Weights of a small GPT-style language model, trained from scratch on English Wikipedia.
Architecture: RMSNorm before each block, tied embeddings, capped logits.
Each number is 500 + 40 x the weight over its row's rms, rounded and kept within 0 to 999. Layers, rows and columns count from 0. Numbers have three digits each. The size before them is the row's rms in percent of the matrix's.

# down: layer 4 MLP down (transposed), 320x256, rms 0.0457, rows 111-145, columns 128-255
# gate: layer 4 MLP gate, 320x256, rms 0.0552, rows 112-146, columns 128-255
# up: layer 4 MLP up, 320x256, rms 0.0536, rows 112-146, columns 128-255
down111 103:518522567500567497529654459455504519508453524474526590476505457497556468538536537491521521434508549501385519523470453448475501489515462517537448509444547549467519462494444494515553588500541500458463427499492486476557516511485470572516508584545539530515565492474456547492488508486478473504537433469540493425465501513525471479519542505423547418365502486464545488579500499489492489469493
gate112 109:524509521469513532452516493578514523493560541466450525447517477525532497484513475552460514544412564502485463493542508506445489509390518507535525511492484488496456467480485520400547479494460577501429476446512494516439438577433566491487449478469537508456468524474492529473463444439467510587457443545509488463496503566484494499521478480510557523442439531516517519501510512574465516503516
up112 103:500521466458461523494536504486561512408469493509538530424526483497459499492440467532372472500467444412468465530535434501549522546447504512509463470523547525474513469456520481450528512474513452489551505510490530496419594500477495483479542533471413527535514521424508454506506503419480531509500531457501585466531483446479488477545525467490462470505476473481490515523526481488464507528421
down112 103:547412492476456479544513507531546563454517493512500442563509512467486508547547484487518489497516467449540490530569538507497494468511501485490509515506508505548520521508523454517503504518492540569462478525466545492499533438523534413481456501521534488505442522541497475463438483431505497530595448537525499539433470436394539447520505480534499586474493501500451504501500525461482450489464
gate113 093:553553484492503455509508523515507465566521501564476422487473524508511573509478578481418470488452546487451544522484556504506447482533489480484521488511557509490499488512486403507514532505513419508495510425476596519514426510497452548477455522476519472527457559463469496473362527532469504390548478539481526472411489486476433496506554509468523462539559546520497435503533517516386542503429
up113 094:533542496506422536485468535526478517565503457495445488511516464542515488478501527492525543484537504506507533574528471515501490460525514514455476528482478458531525477457531425442513506523570536479556557493445469448511474457439533495496435576548501386409552453458549465452496507493489481503557522496472478510415508580548582520487473518493580538477489490524503440432558467485523524546504
down113 091:456467401506497542492486542462488517469499457588519587422480492537511524467542493466546491523487508468399508485523478489505478523533486481524520510528530521450490511564577605467501537465447582494409540548552478533488456504522496559486463447486552489507505442597540493441485482532453519501477515509436410535542513532420577518536453523440439513436533429446472505520484524473509481515484
gate114 103:409557549451471480478498542479517487583494535496419522484488509527519550516447515493520469464489506481495482392458466468496518508483526538476474490425554467487546502559558528427533459488558515500488513415502532513436485475474555451491504487462512513488511481568510578493484507477496542488482543478495545557446620461443540487520473495503469552554461498501520497566479516490491477516534
up114 102:440494505461540511485511538442460549514513534507541540489483451509519531452473486446493485536503463476550510507488464439488505530518422472577509508446464483496548545478474528438484510521462548530496526452552514500450422515519420469465482518542520469522480562447387523482523457498471540509512422476461523490463461455475555475523456522404483500532539557443492519459494496501525506532398
down114 105:569476556537425465567465512482459519516530478471472483437460491529472418536501526553427490525516447520494521590492463525455537489521464509518544585529554548547433466489459494509463442510496431465538469532454468448496492506500516525466486482481447464538500498478578468457496487540496542520559442540503451469529482430534476441446422530506439509502494526531440510452538481490480596449458
gate115 101:459478523481510507479526499498556509442494468588410491492492533463500514449479500452479550513536476485530489481488473529533530531440523461443544427539511459537518483551510530505535526481546583540364483479465479498512512485535510559447444447478504547477483501546574503512503508423482545483500505470555448480579537525521427541531496511462435566403514577432529489480477455447498490477525
up115 101:500480542461462501495526476553433418454479538416461518466514550509490513496523455560434515548500454423527449500494509454463470497428473526443497518412536469554449543533467529474408495461453496448500519460515446510472535534430498468491437479528551464468487520421450441485514448497517485485467536498451595518567422485484462465457509534545504510486449502508478539528474518517429472499523
down115 103:468519511480506469458497457495454484537503541532467561563496443456556424499501506552532496549557489471460550426517491445516489526528481557485492476412521484454532461502448473549440550489543441484571470503499506485522498507436563512449546496519463574499453515559564497508508525499481449478473529430505473469482498458550565489462522543516493565492546526447585459537454523468497495564537
gate116 101:552445534463516394304562535533540485472495535516451531551552503515458501454497561547456525551468546500474452466505544561516464550451448512432471493542526505441530496482493444469571537529493470529543484484450536457504451486537567514454508398469466503474519475477506497466526522532466514524562469541518510537547558482506490524446419555446527504526439501551457554499490561423474488540556
up116 105:458424481554520522556491454477467565499496412443558528493525494417514502462516508447541503517457503524569482552482476523482464475519548498473501554454487508448549424510490537504505434517497454481436552444486494452435534508508481503513517507499480513480492522547516525484500538504555508519475489465541496464488570540514484445513598473514500533418493516480455464503607507487458420528542
down116 098:542457443543507485403619426451575499467509491436518539422504563518504490470525498541442494582412490572486496478427469509546485537473418490486523489460493492440480501567494483479550540524534500580453551431469496419443488579502479518440572474450450517455495448505508509497560419518513476535494469510480471546558491520558450499444502582479452478445430479477488471494516575519534425595510
gate117 101:609521529439517504464530449414514450493594431467463494474468522497532402475437507561529476533491465486468533512556490466446523422536432465605460441445452637502476446448492499498505540467466459563484591438508510521487556568498445561496509487531493468449557495510504503542471458526497476479465545510493546469494539479455490529496502462490540573503513491440478473482502494513513532498483
up117 101:523505464530532468490524499445546551601496519534396520495461540497528512452490468569528432475513595559582506472514506450527523527478550455510545466535483545472534406487510546486522437490487483505496494509561536547511436533518493536450511537541473474499479531530475495533511498469507434479501473445523537485509481490509474534475537429516496447521545565414436618479501496499533544511507
down117 106:530498539503505475572524564485528487549533477521522505421497457510516488461520478514453544549535474450515511507515496465451544493484440535571475511521482501515508516442510546460579550491485518468456558530534476382497490476522486539518496488480536452507483478488446495502494540484523570491515563450537490553522535459524477485465489519479535518470535573470549476443461454488522480518496
gate118 100:608465537444533451563529545510529464435562492500479527477512424426523472515490453504435511512496578467477495485452442463551420474548475500481476497469542515419447513529521510558496450504440543524501492402409425538478548515449494509574501520463570528513509436475468526465461422515435492468510516497464448494543554410553409508487397486459545496439551501550512453489480424481538487529519
up118 097:477544512485512434501483537548553486520508501503530509503521433508459487537431556504488490502527480513507531518471405474541502488541490564448424411554480531429495433539558502516515464514462514530570539585471534498488497440573513518472604496549548467499563444500559501466545597467520537538517527549474490442486553518511560495510508485525488486463508506476513427541564559490446447543454
down118 099:501508542439480488555602481512481556508536495463494471456591470485538559508467516538542519507508466445509470476500477455478477416461478479512507428470502556435462534504439519491511523572479542450494478595558555488500569523538541489451453562474429490521468482492519458507462488498518495542505488437498551515472533502499508541519427585473569549446449509447545588492369535468500462512432
gate119 097:524488462454512532459495544448515531548568476476508499557510561430447534491506553552458536491505494479485540409521559505451462486561453482434480503388492429530520519537509534490517467523501494479557491485449576476511442457458538532501549550527533461542519466519543529471494542493451493494495468478533563451540493599474498480541534478503512512455468479461529512455466536525463535517465
up119 098:422557488523491417555503421520574482568524562479467439460502532501506549427516500472477519542459487493440502427523465530487486451491496561440477475533492486494478485459527524487464481477540458526539499461482476480510550569480501492512474517480537438587479513490449455512575544419473480465447474519476497507554480520527515508468533484493465545487380507479473491598508558472475481514473
down119 098:500488453512516502513447470506520433463508515526578537544523506507478447453541533573523450557459484487521474525467539475473577513506528522517463509406569431534564430492519443569466483545527458462546478492457497519591474503456549485490417486511460513477503502505525588521490517537479565510470513421543508508616473529422463528466494450479425536532454499486502491494567460626532506471554
gate120 100:548569470459505533560463487519503485647439471487484524498496544487483497481504504464542462460505512547518504432499532547500461517498500420473511431500515512519562463478497520540492590510466483493493507470437420484470556511523546444442468463472506537517547561483572447526512460506460463533557559429486432522501618539496508437456498485508513481473480475563452532519436445502483470388523
up120 104:572520482482431545553485478512474520468436505541479505528451528539466476507492487480483496457520497550565497460494542570539517474544477476448478506475455511456487556499441533525502526524480507500494491445479538443477528459562539502497461518533509439475460486507522481507565537483538472614510446549540496452577551494567494497555466511483450513555560528462512526510473548508545553485533
down120 101:427457463590544541480603548446422544470530485495526426455492478521497487538498520455479469521469512526448513475464445553508498465483475552574495583534500442432497503548493485429499479461408529481487472494479566505442576527406511515491469537557498487483435475488455505487449501507497493490493499518459533488521416467567528535595433476512520518459470505479543518494568494449467425530525
gate121 105:534487479428536427462576445531544467454501489496474522505487532516496445541516508478507481561528521506494455441463515494504446534484479495523468465525461473461514504567544551507518498477496514506546423527413542535523438466472506503499505490477454487506486503510533428437489534494523491535485508430533506570509559505492463464483485514515468468523455501518454576562504512518550552486492
up121 101:452540491519516468491520563570523430450541546476483473475412522549457532487546482460505484491541480471441490535526511512546538494490536483471572434526497457433474470550470517577463501461522421546453458556476502557480550412496552507454560591509475471544555497516507462485432491560530497543526472496548509532575460549514442524533489515549444479548491498523534499556458490519452477522517
down121 102:484537572533466479536355483543493503473440531458449447463554497548474550498496438476529515442489518520499546516597483482461520496481476519551447529550553417475474546509497528462505497539531472454488525509496478544569501433472509507510460513535402528481543533495445445555476524470481508474512520498523488439515510474527463492523527518559528449475497474428456496462478509451455451522556
gate122 106:495489514442570505545502533490506473505476515470393505503520524505463489551421503500484577596507493501486555514528533442465448440522426469518510522477487530472499457506523507415528489493415481503428464490553511484500450572449484526473540523468457598499484493507461440538561524524454476514490481471589472510484532474459568435409434546522505495530509491525487553470565504433439500475506
up122 101:532472505553407500495516508505507488470430512495424531483458517514444574455525478341468469576514434463493539463472450418458518449530485504526491515554500472474533457519460469534518462519527554484538526471534486528474540509431501515478503536502483458517531532507463472545509482542475499476535516404490469488545506460489480491532587475499469531547536518456495507592461534532533542469513
down122 100:483498508518526438514421465479460580507526448454439553489498491495504519474531505555510549493502528493466580537559460471521461569538529509457481459519454469482448500509515475596427484499451489479537562529452437514492583470595470490449511463491553454538490522416537498513457514507519545496509519508479494466580548522481424569516565511483423521554539514488465550581551522468498425528501
gate123 100:619512529482578555518497548550524514532453510470478519510499487489517560507457506566470523531478506467471515535487571530558532508533498498485489471533489480459432546450483491470517542507436483508491502476442433491489532520472463464377571458523499467498534538456506520492496436512441519456566539501517436460522497494505484485532427468452484549518462424449437530506478519511518546517409
up123 099:508510511498486493492514468442490497453451542465577507503445520553547523540418492526510533460415483479463478482456442572495505396413472490406531534503481486494488571583490452518496516529452536515481514553521557528513513470517479506524501433429455495501466527552532507417452484426551451511476456576537507491536446520482525456446481459477480499535527452503551477532587546502482541475479
down123 099:525438507436511503454485559466560533471479480488490486502517496544436500507514445498489491529464453491481504492501467481496449460565533494466566447410463523505483418546527545535548477511527518535532594490475517496434462490526552507474517523518531478481474531475460500458543491506493474486529426541489455513475481502488499536510569452468513494443488507477500475482482535491491502522556
gate124 096:524465518460503580529486527565552485520462409525418542463513501475493504490513515438525481546488529586439536501438501435508500523516452491530571514499600541502487452493506568451532520493493504502519503482579394465505484448478526513528475513547481503521536512476554508521490538542431477550531449479557531513494589502492498556448469420458490406447454463521528519512514438488550492515525
up124 100:498508505482555446499521479506523501488566506494562474489505532552462440513458554511444527521556547506502473485502454584476453530532494509505423426514502462503460514523520436519487511497437486445501394508534560487575532496515429495469511559475479496519560459537492495503471507479516523528483626434476509508522509421457468474512489437531511510563519537514599465506420504511567496480517
down124 100:515486545448450481526496543524530503459556514499572481529544542518544510471528527463515527490481467469509480508496477532411480509520514472474492530538547379513436489500453550460485535512468479456503470522569451526554604526494462532489548473442523515506524537493466511543391512497512524478512576458490468538500515542519469521541481489553446523479471489433418500522479454509490518456551
gate125 106:519504426464440499496569492534592502497417580551508462512487508447488445490421517453483399445521555519516495477491517458516525456507488427489465520597473539518531523512509557514512494510443539503520549449495496471544515488524473528527535500509469498532492543499468515541457434462521559482528469590489508550540486448488469518455472442556507538572539419475510496532460483513488488485494
up125 099:502522500556493553500476529492495585519566501450462469503519458517419525503547490494454497516504418540524436491520524533440440484489455501514490474513544517514556537492454492557457429467396431507549546508452539496483582504540488489522457506543441448455470504399494460492469490487506484467554478549514442527540459488499505462430477531549438487537575448516556459478544497554511501552478
down125 100:495502514522446518489488541460473572537509506465464464519466499468480526513486522554458507505560421551557521514502442546521538524485476481482544539466516478596442488517506477457509496544496562528521524461507513500527476489550611569513505542553481488567504530495544470526512576541490431482438429513512453553442454466512489567468530466505488418464511539536495468459481530486538486515493
gate126 105:498504466452481493551533443454613463553512542451479480567511467493479540569535449508492529479507489531511443491558528461500534505569492542478533512446500583507523503489534530555528511485512588510512549500594488515564463600518421468559491554528447505501515547526530503442422535443501528552551448498506481491517624484533501540524459448445524560554507464525529561455456518511506525478474
up126 096:573441538492461522502495446443543508432485440556531507462498490528534510449480503463406497501519556539541500512548492479518507562517501542476554582548408494456446558390493535517463507560537544586522476508492539539477511460566470492597506549496505554472509530469476505456463494554524514527531539470562527426557484509530475502479541479585531471436572548499501529493513458555498448534466
down126 098:473520496454505514492590559475540463539530535544464534460472507538478547498539464584470500471495494483415461551568538517530453494505451443428518457478478530538444530504545491546592539470473557460494529483504521529538522506531539528468573520521486524520592464544555483497501566508406448496503479444470494506448486578459476471575453481505492539558420528479407493464540501559546438484461
gate127 101:578432522511440515441524532538464536497572452491473464458494509578597490439432494561514481486514513482493501499501499542504514569514509488522512517561511477451499489566494570527520501505468497456555442472489521470565448593483534548478448484449508495470459515450539551444477508467446498440525538491482398452560542483544545526446503512509525518515555457502510494544565463521458470506447
up127 104:475583519511525528524559533518495536494483532476441525555466442438477535500528526494485526586470503449504440542538527589525462477529535565495518496545443483479493472491487488505523501455502490520550470482479500549540473447564532431519452466488477534578482469527543546547519451443530521530460493545481502590532579558539498440540425494495453573534587564509410518508471435466570478589574
down127 098:511532494520498513521589569508487468472466553531494498558441541495434547583415469485565504531486472589456438491439540472490469466490565503439458449472484509527452526588470480505602439475446503481452466474507523486558463452500464489478519521527569475525477497537593566512529505537536516507536462516568590472534574496514510481484481517520467501498505502502483515466537521550524510498543
gate128 104:478487419499459496461518456514536499466465487489425492540451559522547472500399568541482469497519517497556457527480483498470498429467438473526537471600497500504580514455543511476501524467479518554507439479528523518405510483463541535504469487577522504479494505516515480510485492503502537494400476461576465577460563480560455561443506494435478506584485460610476517466419556490534542462510
up128 097:489445569470539444455511466471456541397539476486548455473510464541467496486489481530465493517435543488436537500509541492476442520456520505477557458521546526455508473585551482458493580460470504490470414461484582514556552549490507494455516494522477482525463429472506553490528481416507540509456537521477570472428458498489547480486547521590445507499445492457530498482476441445448527414507
down128 096:493523516560463509486365545495544493562448474508578472428525560465526472539518539457520469432522562435463491503498508439432464507532468480507491604458464560440565525514497457522611520476527543491427520513479593564443424492504474508419487503506449513436510510470462571519531484490471516454568497528538479477485512544484525530559439579546527471466448517563551512489483507535516498458519
gate129 099:509493492432528502542537527496537518449490418482473460557531436534460513556514487446469546587537529536549464534522455533496454529519504563572374539514562461544540488505529531479494503496468589463478486530569522413455501526514481510411473497519427503449464511457481540495465491602497477466575459510515499542433552468521507524547421508495524591552490460525422571525482513520507582527546
up129 097:472435553466434560486483472484477481492534491454572482491517505500538571562555513489415545494584534444509516530525528464551501447528543443516507463469486536468527532539560491549526522477459465493471525464470451494417452536477488527475508530543567493496441478455464537445538559471511541476469515527428519468536461496494451406504533481535525514456483447603474529559489524486479564487515
down129 102:446514454548500537507440513450548541532475478561416505530590508468456493563490504520486440462577553446539489515513572546538550512465500507480534491504481559494562497515530471520486435499536558475517442480502504495496475467449502485545532512528514446489466502531485470461494467479456539505575469449509486519528491508517545480440480471496538519477494515413548495444520511600450540551469
gate130 100:469467476450496473522519529564494497490518486519502511554442576471511475509427513450463420484505572514570529587497465494554512456503533483508523484511475511499494549566517543555529523489457565535502480472471464539553491456490489545523457499534466472481552524523519506552493621514480484581435500527432528518508562550460458505446538520429506534524418394493492506551445505497509546524446
up130 099:522452520491520471445489543591496513476528544536466484512482474575499530520504515509511528538467520543462588464527512464472569470501481503577486452534502487430467508455526547434453523511518558572442420542476538416473485481473571440483464524479517545491486532572475556542483424449387497508552503479563521509490530507544555544558493511438508503524492470496519462466483517538411574560519
down130 099:473417480483534527535543534525509487560515537495530479516449538525525494490529447532489452513496504498526414485509511500506500578529449495503590493495506471451537472494463522520418477464521446517493449525487523479471470436513420462497494453524531521480445434478565561519476464534545579565520501560428488621454471440559498449479497545468498549485506551495568451458481536526499567489519
gate131 102:477410488543513461492591558497520566583526493471451561476507451465498486470519494530621511565518477480551506479460480448521484505484500552518485579503591488568519443468547460456494487564488526468500435486500492439596463502574511472543543513476481495570528550474475493455530535480561425480484519547527510565425487478493493542509514449513543513524506485498438470544481543479509547510502
up131 102:516411483469565428498475523484515480522512530520482463511464495532527477480448546489508452461448443455522589442489542455564487509442508510566518559481547422511526475479578595488449467493536460543480494509523547511491524501522582428545504506399552476455491544567406497545401448489499471494524523519497576488529571506573522531480519524465460493489531445493472536502540544479545605451528
down131 102:505546519537502522477535443547469463486523452502445448460577487440537490474458527490498548549518443587514492513443491464458572497458494502457536475488564609467568496510478483531522496426449504476488455510470508476533560493546408498599532488454461494477509511450484488497534516514509449506525568491531502496482475470417584489506493492486514477574508508568556466499523542492525532528555
gate132 104:549510535497441516464484509473568511512496517527487528585527540453530543509448501524446547504480537486514488532498530523512501528477489480484523507505534592527467467475515477517529557588480502467474498448502522452460507530533536494447486519473449570461406456500463553528527453484544488514522545558534522481416572562483549501498458519579506523460504516484545567461492506508460498489455
up132 103:513477559555450547504493513454500496449527494531571511505530437536503473466455475540477561431510464532530521488473515491436489545528467509497493526524492477510424477466509497428479566450523483526519514534552555513501499415473457518475545540531461610424532422537492523500554494525507485491462447479532454502478504504494497382548510557542565482527504531469535543427505513502470523541467
down132 104:495549455552487542569490501507489515501476460454429562498558458547497562518578452483505514461547520557494520478492511517541489492510555473537556475510523464506538520492519547413504418524446435519547490543518463490503496531435458498546502471566479439494487522524525452506510569527458484529537536535519468426533485478523435477493527484492500429489521437450481444510483468562477505516503
gate133 101:455457486531518551515537498510507452489442502469490535549508443485569509491501541546463480470511554525515512433518545490580488540486504563397488513456478485564458475499530510458508536491505556518534564499443499491454513511471441475494507523520535509458541482486443469483508579483546578538527525507562457536477529520565534424519478488500533444490544491503517501549506545542480494546569
up133 098:517544568443421441461478454524547475485533492463529579542437461521513428527476530529525474544448477502449559541521469478495537538537497506474464487531525633519475500517527519484505503463487516520437505535440494471461504405502465458477519488503450437508456502497475585515491471492486469549508575510474481470411522494497512555474544528588500586537445512492512464506480525573520522476478
down133 103:485515427577526537517532568480499537519487509437486517470439547495573543492501494488514474558532486488515403500548526485552492510495493446465523518502472482444529495463446471494531471511482533417547522477530421466521550538575519537575489485467536488506522531495467479479560492466493483544475513556473516448526544495485472533511480440509467400491552571494510499531510461447512516491518
gate134 087:491448481546441430523448554523474507596555492482442545462470512517502553561501501476532391475556509437517463486535542557534407497564494514538453485505540550467570459458457494455491475521512502506504499450569488437504482461496469441532504453497495510471501501544544528558467494465515557568532522473517594513457517475499454491445468497489420519506504477584521510491426522490597487506428
up134 090:472448488466500424436504512499457523550544451578489540532511496486543518467456511431471445578432523449544541483508542484496427472494518523456547432465467561550457517525480525505550522483500500505467472455542533447475511529501541511545571389525428495514462510506516510567471501471669496511467471523487521539489500473473492491495467507495521535483503552475543490582499556461450518508507
down134 086:519438579537443543557492512552483538498560484497434492495505453524479431529521553532531483532536528564459433530496529497501509491548475468488542523471553501494466564511508466501396475534503469434506519495486505469474470512497443454435583501568519514508549495511521484482532476458540507494526564510564504494460469510416538485486488511533464502510564541486580501528436513453512367478539
gate135 098:494498513505452482453553547582502472544471534483500526504437425529545448512466494487485545476457548434461494492597433451489483545543516520482489439459513512447447521452440471519552455511532533501446463506477460538393468483477473463445513521561531541495507566484498533495574558519476461514570487573488521551483527481520533443517546560539534506509415515541568562517523486580484477446485
up135 099:560481464490453429527515522485489496502413486510502478478505526521534473447472494499389538453485549488371534440503464480535488481534529538420475505493467410535541540573439519596506539433526465502455525530494527477449475575457503509471485518477478595521513493475596511530479459474511477450443479451398532520511444474515518541563528511456472479472418538501463555510561431493499506515522
down135 093:501550501529486521506458569421525564571502512494451477510509496543444559505558527544535484474468410517476507479450543515487444496511497473522506531568511534501627511518486551444382487553547484488531515478501441467570530448498509415557509456528468495495449529521498525434489482509555489494521494493541498428512498507461479503495516468517497516516599493559484486595443467412601457536461
gate136 105:498507534477426501513511561464525487556528526504472459487493527494511540430416458557611522516526553566526554477469485552534529493507494403460518458499436554471460527477497535457467491514507518488532449492566516564542499537526537537444537543501521540559437551510584509503501451533558546489443501515506504511474548533439463524542519503446549527514506551517499639504535411497413512450513
up136 100:508558480527520485537493533517461493465561465469546515484486463560526545575484473494541456517495508519475418521427462480499496518511567410574470502550504499474498449515522473573505411576546498511501479468473463488481489473518518519479463450475503428462432596508546481590490466521480488502545501481527463494497448591471444484488524546585454441504436554549548474418479484490452492570463
down136 103:426526455556527472461504428566541526577502534523520381538497506504442459526465527530489447487515511523525566466547495468521463497451485510456544509487453524540554507474506502460607528491405564487470527472431457514471484454510526523495447458452460453544456469477501416488507451533494630524495532526529480581473573490519438575475471485486494538477462483435478485537498482453479426518488
gate137 096:471423499491499536485510542546510524456458451500433574458547619569493458461454420523428533496479497526549443492526503564475485545473549505440485557467557513517520425523484527529569400488482588595494428450559486525484553586543493493527551503484458524404508563558485496456512446459480513486457435452503540503516483462441511467533511492476473578511517502394477513516492535550449479492535
up137 098:553536532495479485477495494510487565536530490512529545509537472528491491481445511546520566474493477465546444544516472494593582506522563514473510483465531506476520486552527504459518540437602511457493502538401459485544510549482496430435490497459548469491498516531524452491547627526529482520521519519489465511508522536419519491515431499555463501374572479539489506513539502481512388522529
down137 099:518428475535592616538467527492412517500492476508488519468520566526496605490547529487446469555518453492501446495525495452482563434534478529442482377508510522605471564553507500453497451566491468542558530530535462526464446509529481533486511520530582533495446469528525490395542452493558497499533512511502487438490479488500538459479580495492516437546479502544519480465517479534491494419484
gate138 096:504433535490480443457517476420504420448460470440543449442504533517446496461563555479476461521450483473547490442531516485422495458432512489497472453536521499459505469501561450497505449479463532564455470489562525569519466486578553515582521515471474445512527537416505444521479502462474485543470518558509515508474427457522507556492577422478424499504575529530487581490494492427491547539445
up138 094:563556465454528470525463506454527507492494551514511529423454507504522524476422529472510454452417525450511529456526466492500510565468522439474452464480484528473423574495556559513502528426528516526523526452548572437443532458499473573434467497503528541464465499450482484463473556442526560577571462521515515460519465530469555430505539512434543477476454431501489559521481521537456536520477
down138 100:494486400500591478546533538519483494472472485524532420539549536550512528496386491528529465443477475515498474436423541485509458474584509487503535458533480553475469539567458507549554527469552552451514464548508594488499559506502468526443511511504506518442451459503495467510429508465500546479523436510490552460554475532508540484549475484510542545456470473490528468477467542586520489534530
gate139 097:524421548454505436519530560561480513450561438471487478502521528480530512546465507532447492494422492495526487456544439565425507484534563557525518404509519494451512475528467502537542448491470494437502479489456529401424533446498545494486462468518465488499550476461490489459502478506534459495530479544526551479538481444489474482505523474514495511473466578485541476516575473475495485531508
up139 098:497434536567416496565521569546497494499449466472529558571594527515516505571583487457490533521472483525502548508437484506499526471485415433447485532563482524533493500521469479494507419541493565473488573518498562499480480474505478402431524549534556575454448541453499456440493412464555516451471535480452393466501495451479561457529512490504421446491548494427478500483524468466462493514476
down139 099:493550427462590522541493451427483470563538559533521457486454493558466520564508479516494534534482530468540461577570479501477464448440567554484556486538505556512550452445441527520563595547483467589431515482415493490526527516476507517521462505506520550471553464512553494478502497565462492496516460444515480540470484590482438642472544543540519518505438534478474520494510492538478540533469
gate140 098:500492487532564493540516481534451504496541494474502535491484487474497545492429459483473465507455548499528469541559526476525518441526477431433527458536542514523566469538523562512528591545553485508526417463552467541501493506491473513459504489500468572491556522515538496439561526473528504517488495498462527454498600553475501517430475468489445590499502495517413540478493511442559488384508
up140 099:540474512473431504545516601559573462536446516485504431551463437481496525533530561474539596507457539515541497521464525504484518474508533491539526448489491524483455485521531471518458406451469515534471525489506462498458495494534485497521493516424570449472514497559487602458554508496476515518534502497492483536436451466488555496593505454510552428520570511532545499532395503539586502485500
down140 089:527481468440523514428700509471533453475467430477404519469477518511566434477490459568473477458472526526489551485468497543520405499448475462477507470534456496472452500495577456478664507510540499510475532473465564512428477450484552509486491469520452575503498510448518433511532543552458464483510492527546474534452517514470456499485474485522532423488603529516533546523515488584459556454516
gate141 105:524464557555515369479564507498546466543517472472512448478483590597509589515540484510494421505465479453506478523482556424505544511498500492492577455501437581458480530516522429547483555501468468530504454510515500510542557448528485492494556501453444438472504529499503518462487521512449523489493457517532450520434497495543460428458543507425497559560554471551490521510530517496497459545525
up141 096:511539521520530491455504514485504477497483517502469479531469521530476468446489535506475525484463463480514511484501469523523451522494532496496564458426474494475428515476455548463442436458542571461465472453502512504484427422591483424515489505446424554602488519493466461490504499526528502485530471510502462541539516549486533486492497515478530594519514466453516526550471398506476478541604
down141 100:491423434492451442525530525484539551443469466512458469410484521443495426558536488511565484577507451522515538438545494547507489523441527423521558502498462501490524483533515471440451515522462531479438458482479550520504468543513515476516485533380497512474502511570599474510529462530494536492488452498469499531499414428543451462452533554579532492491474431547557529460468451451483511462486
gate142 101:471532509512471576533523490530503524522487521467460490449427455440529477494575428500476516444546526485453499453440535572483538472417518422464461503561412549492580490520478503467519492488487475558550569478453440471532460539545525545539519483498469435459538463453532538493515528465466582488457498467469534473528473534552582460518552526487444463447529472511557489550486516482392540503497
up142 101:548548498476510511519515515482496504492481474569511517509425532480500542457531478465451450574456518516491508583490558468496466571495473448507485530492523437482467535498463532471486468511494585559457524533501469467387456497571500581541532493509482521446494457438474473501574444482478528545486533492432444462595472491495450436542541515539461545449466497511499491551494528478544462491473
down142 095:502467468459402525426414495517508481526517478491531524476559493512508553476477477465530484546518575443571538502490465465499523533467500512482464490553523495539438468538514503539387510498519508521439493538503571491442515504507476492485515557493581559475504468455531507455491459500449434541526506474471439555495457517512554464509534496542445470496399477504526477457495548511450526619514
gate143 099:459479530526490485467480534448515562503550483434517554431482517561483461432476458538455571478479479458450521475472452548451541557427543439500484443456529497528497450476534471575538490460524476462492478456491495516461501509532516573447513545557566470471469493477564500503448591602408504414497512481460488437522520490481469498481482476458511504473524469525524522438511452542508469500493
up143 098:514489491484515529453509536465502518500490585517461500442525470501464436561515509546466562485527515458419508475475504501427467448444561466490508455435508468445444479514471494480478519536478539531474554565510463473485428500581463481542493529552423519449595510448465466494429553533491490441493551468467556475522451421509438457523431522560498526479568533486461546520542538502448529475512
down143 098:486469448521541583560431509551499529519487551465439532488499476463589482552486486508531557474483489513474439405505512491530538475485487484530521499490503503399419499522518461492427479476507497463505428513518536524523478536459466487464498490516497539511497569536520514497448545485578526444520472492557476537496463535494540484551586474455512525514538491415478509546461520534485515498431
gate144 102:502544525512509469495528504457518499532544517487521473601492485584497517554562480495507560508511534520500476459465503525502440520504441516455457492507496525478489456513516557499501508481546510470506470429548509548514456509502505529506443514454475509383466441509414534478480515502542436491485469480559441527427464473538516607480503498400455442436448474524449507508506477480536484511538
up144 102:496505478478522507525527469491554509506486473524495460416463538426487483483447509501444488513494495497511462480515516475488504473532466426495498505451478534519515568506451504516496491485570474483474450486564478536519525481485447500432428531520456504515560508476552534510476469591432527512485524461550481491448524398479461538544494518520442504533568454532518477490486474552420542451469
down144 107:473505521488517529544500498507489464518426520539473494497493496550491517508487505431520521404483498490488445468462516547462524498454470482433520498465528524510515416529530523492541486424467565494479461512532503510564419452491506525546475542572556540509495483533473505494487541451484508536513527513539531564507487491489476581503435435463420491466493465595438521512505502466492475452518
gate145 099:445535606528504535517549513544509447461479477496464569452507565459506560560451473522514440550565496553518487540494461518476475471450457566473534562555516513497492483454495487533503445568539475525477434466462529472489493552463494524491490435504517574490500524553512494422539498474408498506547460461530420499474530475437467586526516480554499473432558500493465483477491550483494487496569
up145 101:519521569542496484506565507541537562370514470545474478545568479483545466472494543489505512518447480494480529541483499580489516448475527485445494485485503442449550489462448508475524544460515498570436506530499567525475458477524497562483515488505570449547523504451498472532515486527482579481496493466534467528489468517511401522437506468474494442456483449469491594501561493477515497486485
down145 103:536520571511521481429469493467503398545463459499565548466461509552487560493472461543467430451497488395511449563513440556474497516543490467447479519478540541523431466523541459554456465502486447543487474468424479508459535551512472446535564460525465517558543481560460471528499502460524533515506533386413445493517462454371538532490542520559611481547572609493493497527507490478528494521531
gate146 097:546471584436466506476500488489522508429471544444497559445502527429511469508536429559559521537456436535548503593399536508491561513461467470566529538491453515513537491493512575541550547462539495492559466482486543498493458531486562498520478575480498556467541497474578540468488537488473484514503458500590476475568510519467531442470451497486524514519473459511480470473501462554453509517495
up146 101:490473508405536534488445551454503450470491518451515492447505476393466485533466544509567454498486516518500492522496499478551491449522601489558488483476428455510460560517478509538481529511525557496513502556465462466479444480478489527498543608466516463493514511448517507493556551544462537487547536519446513409536475526491588509485501524453515499484541505480476522441476516508490469493535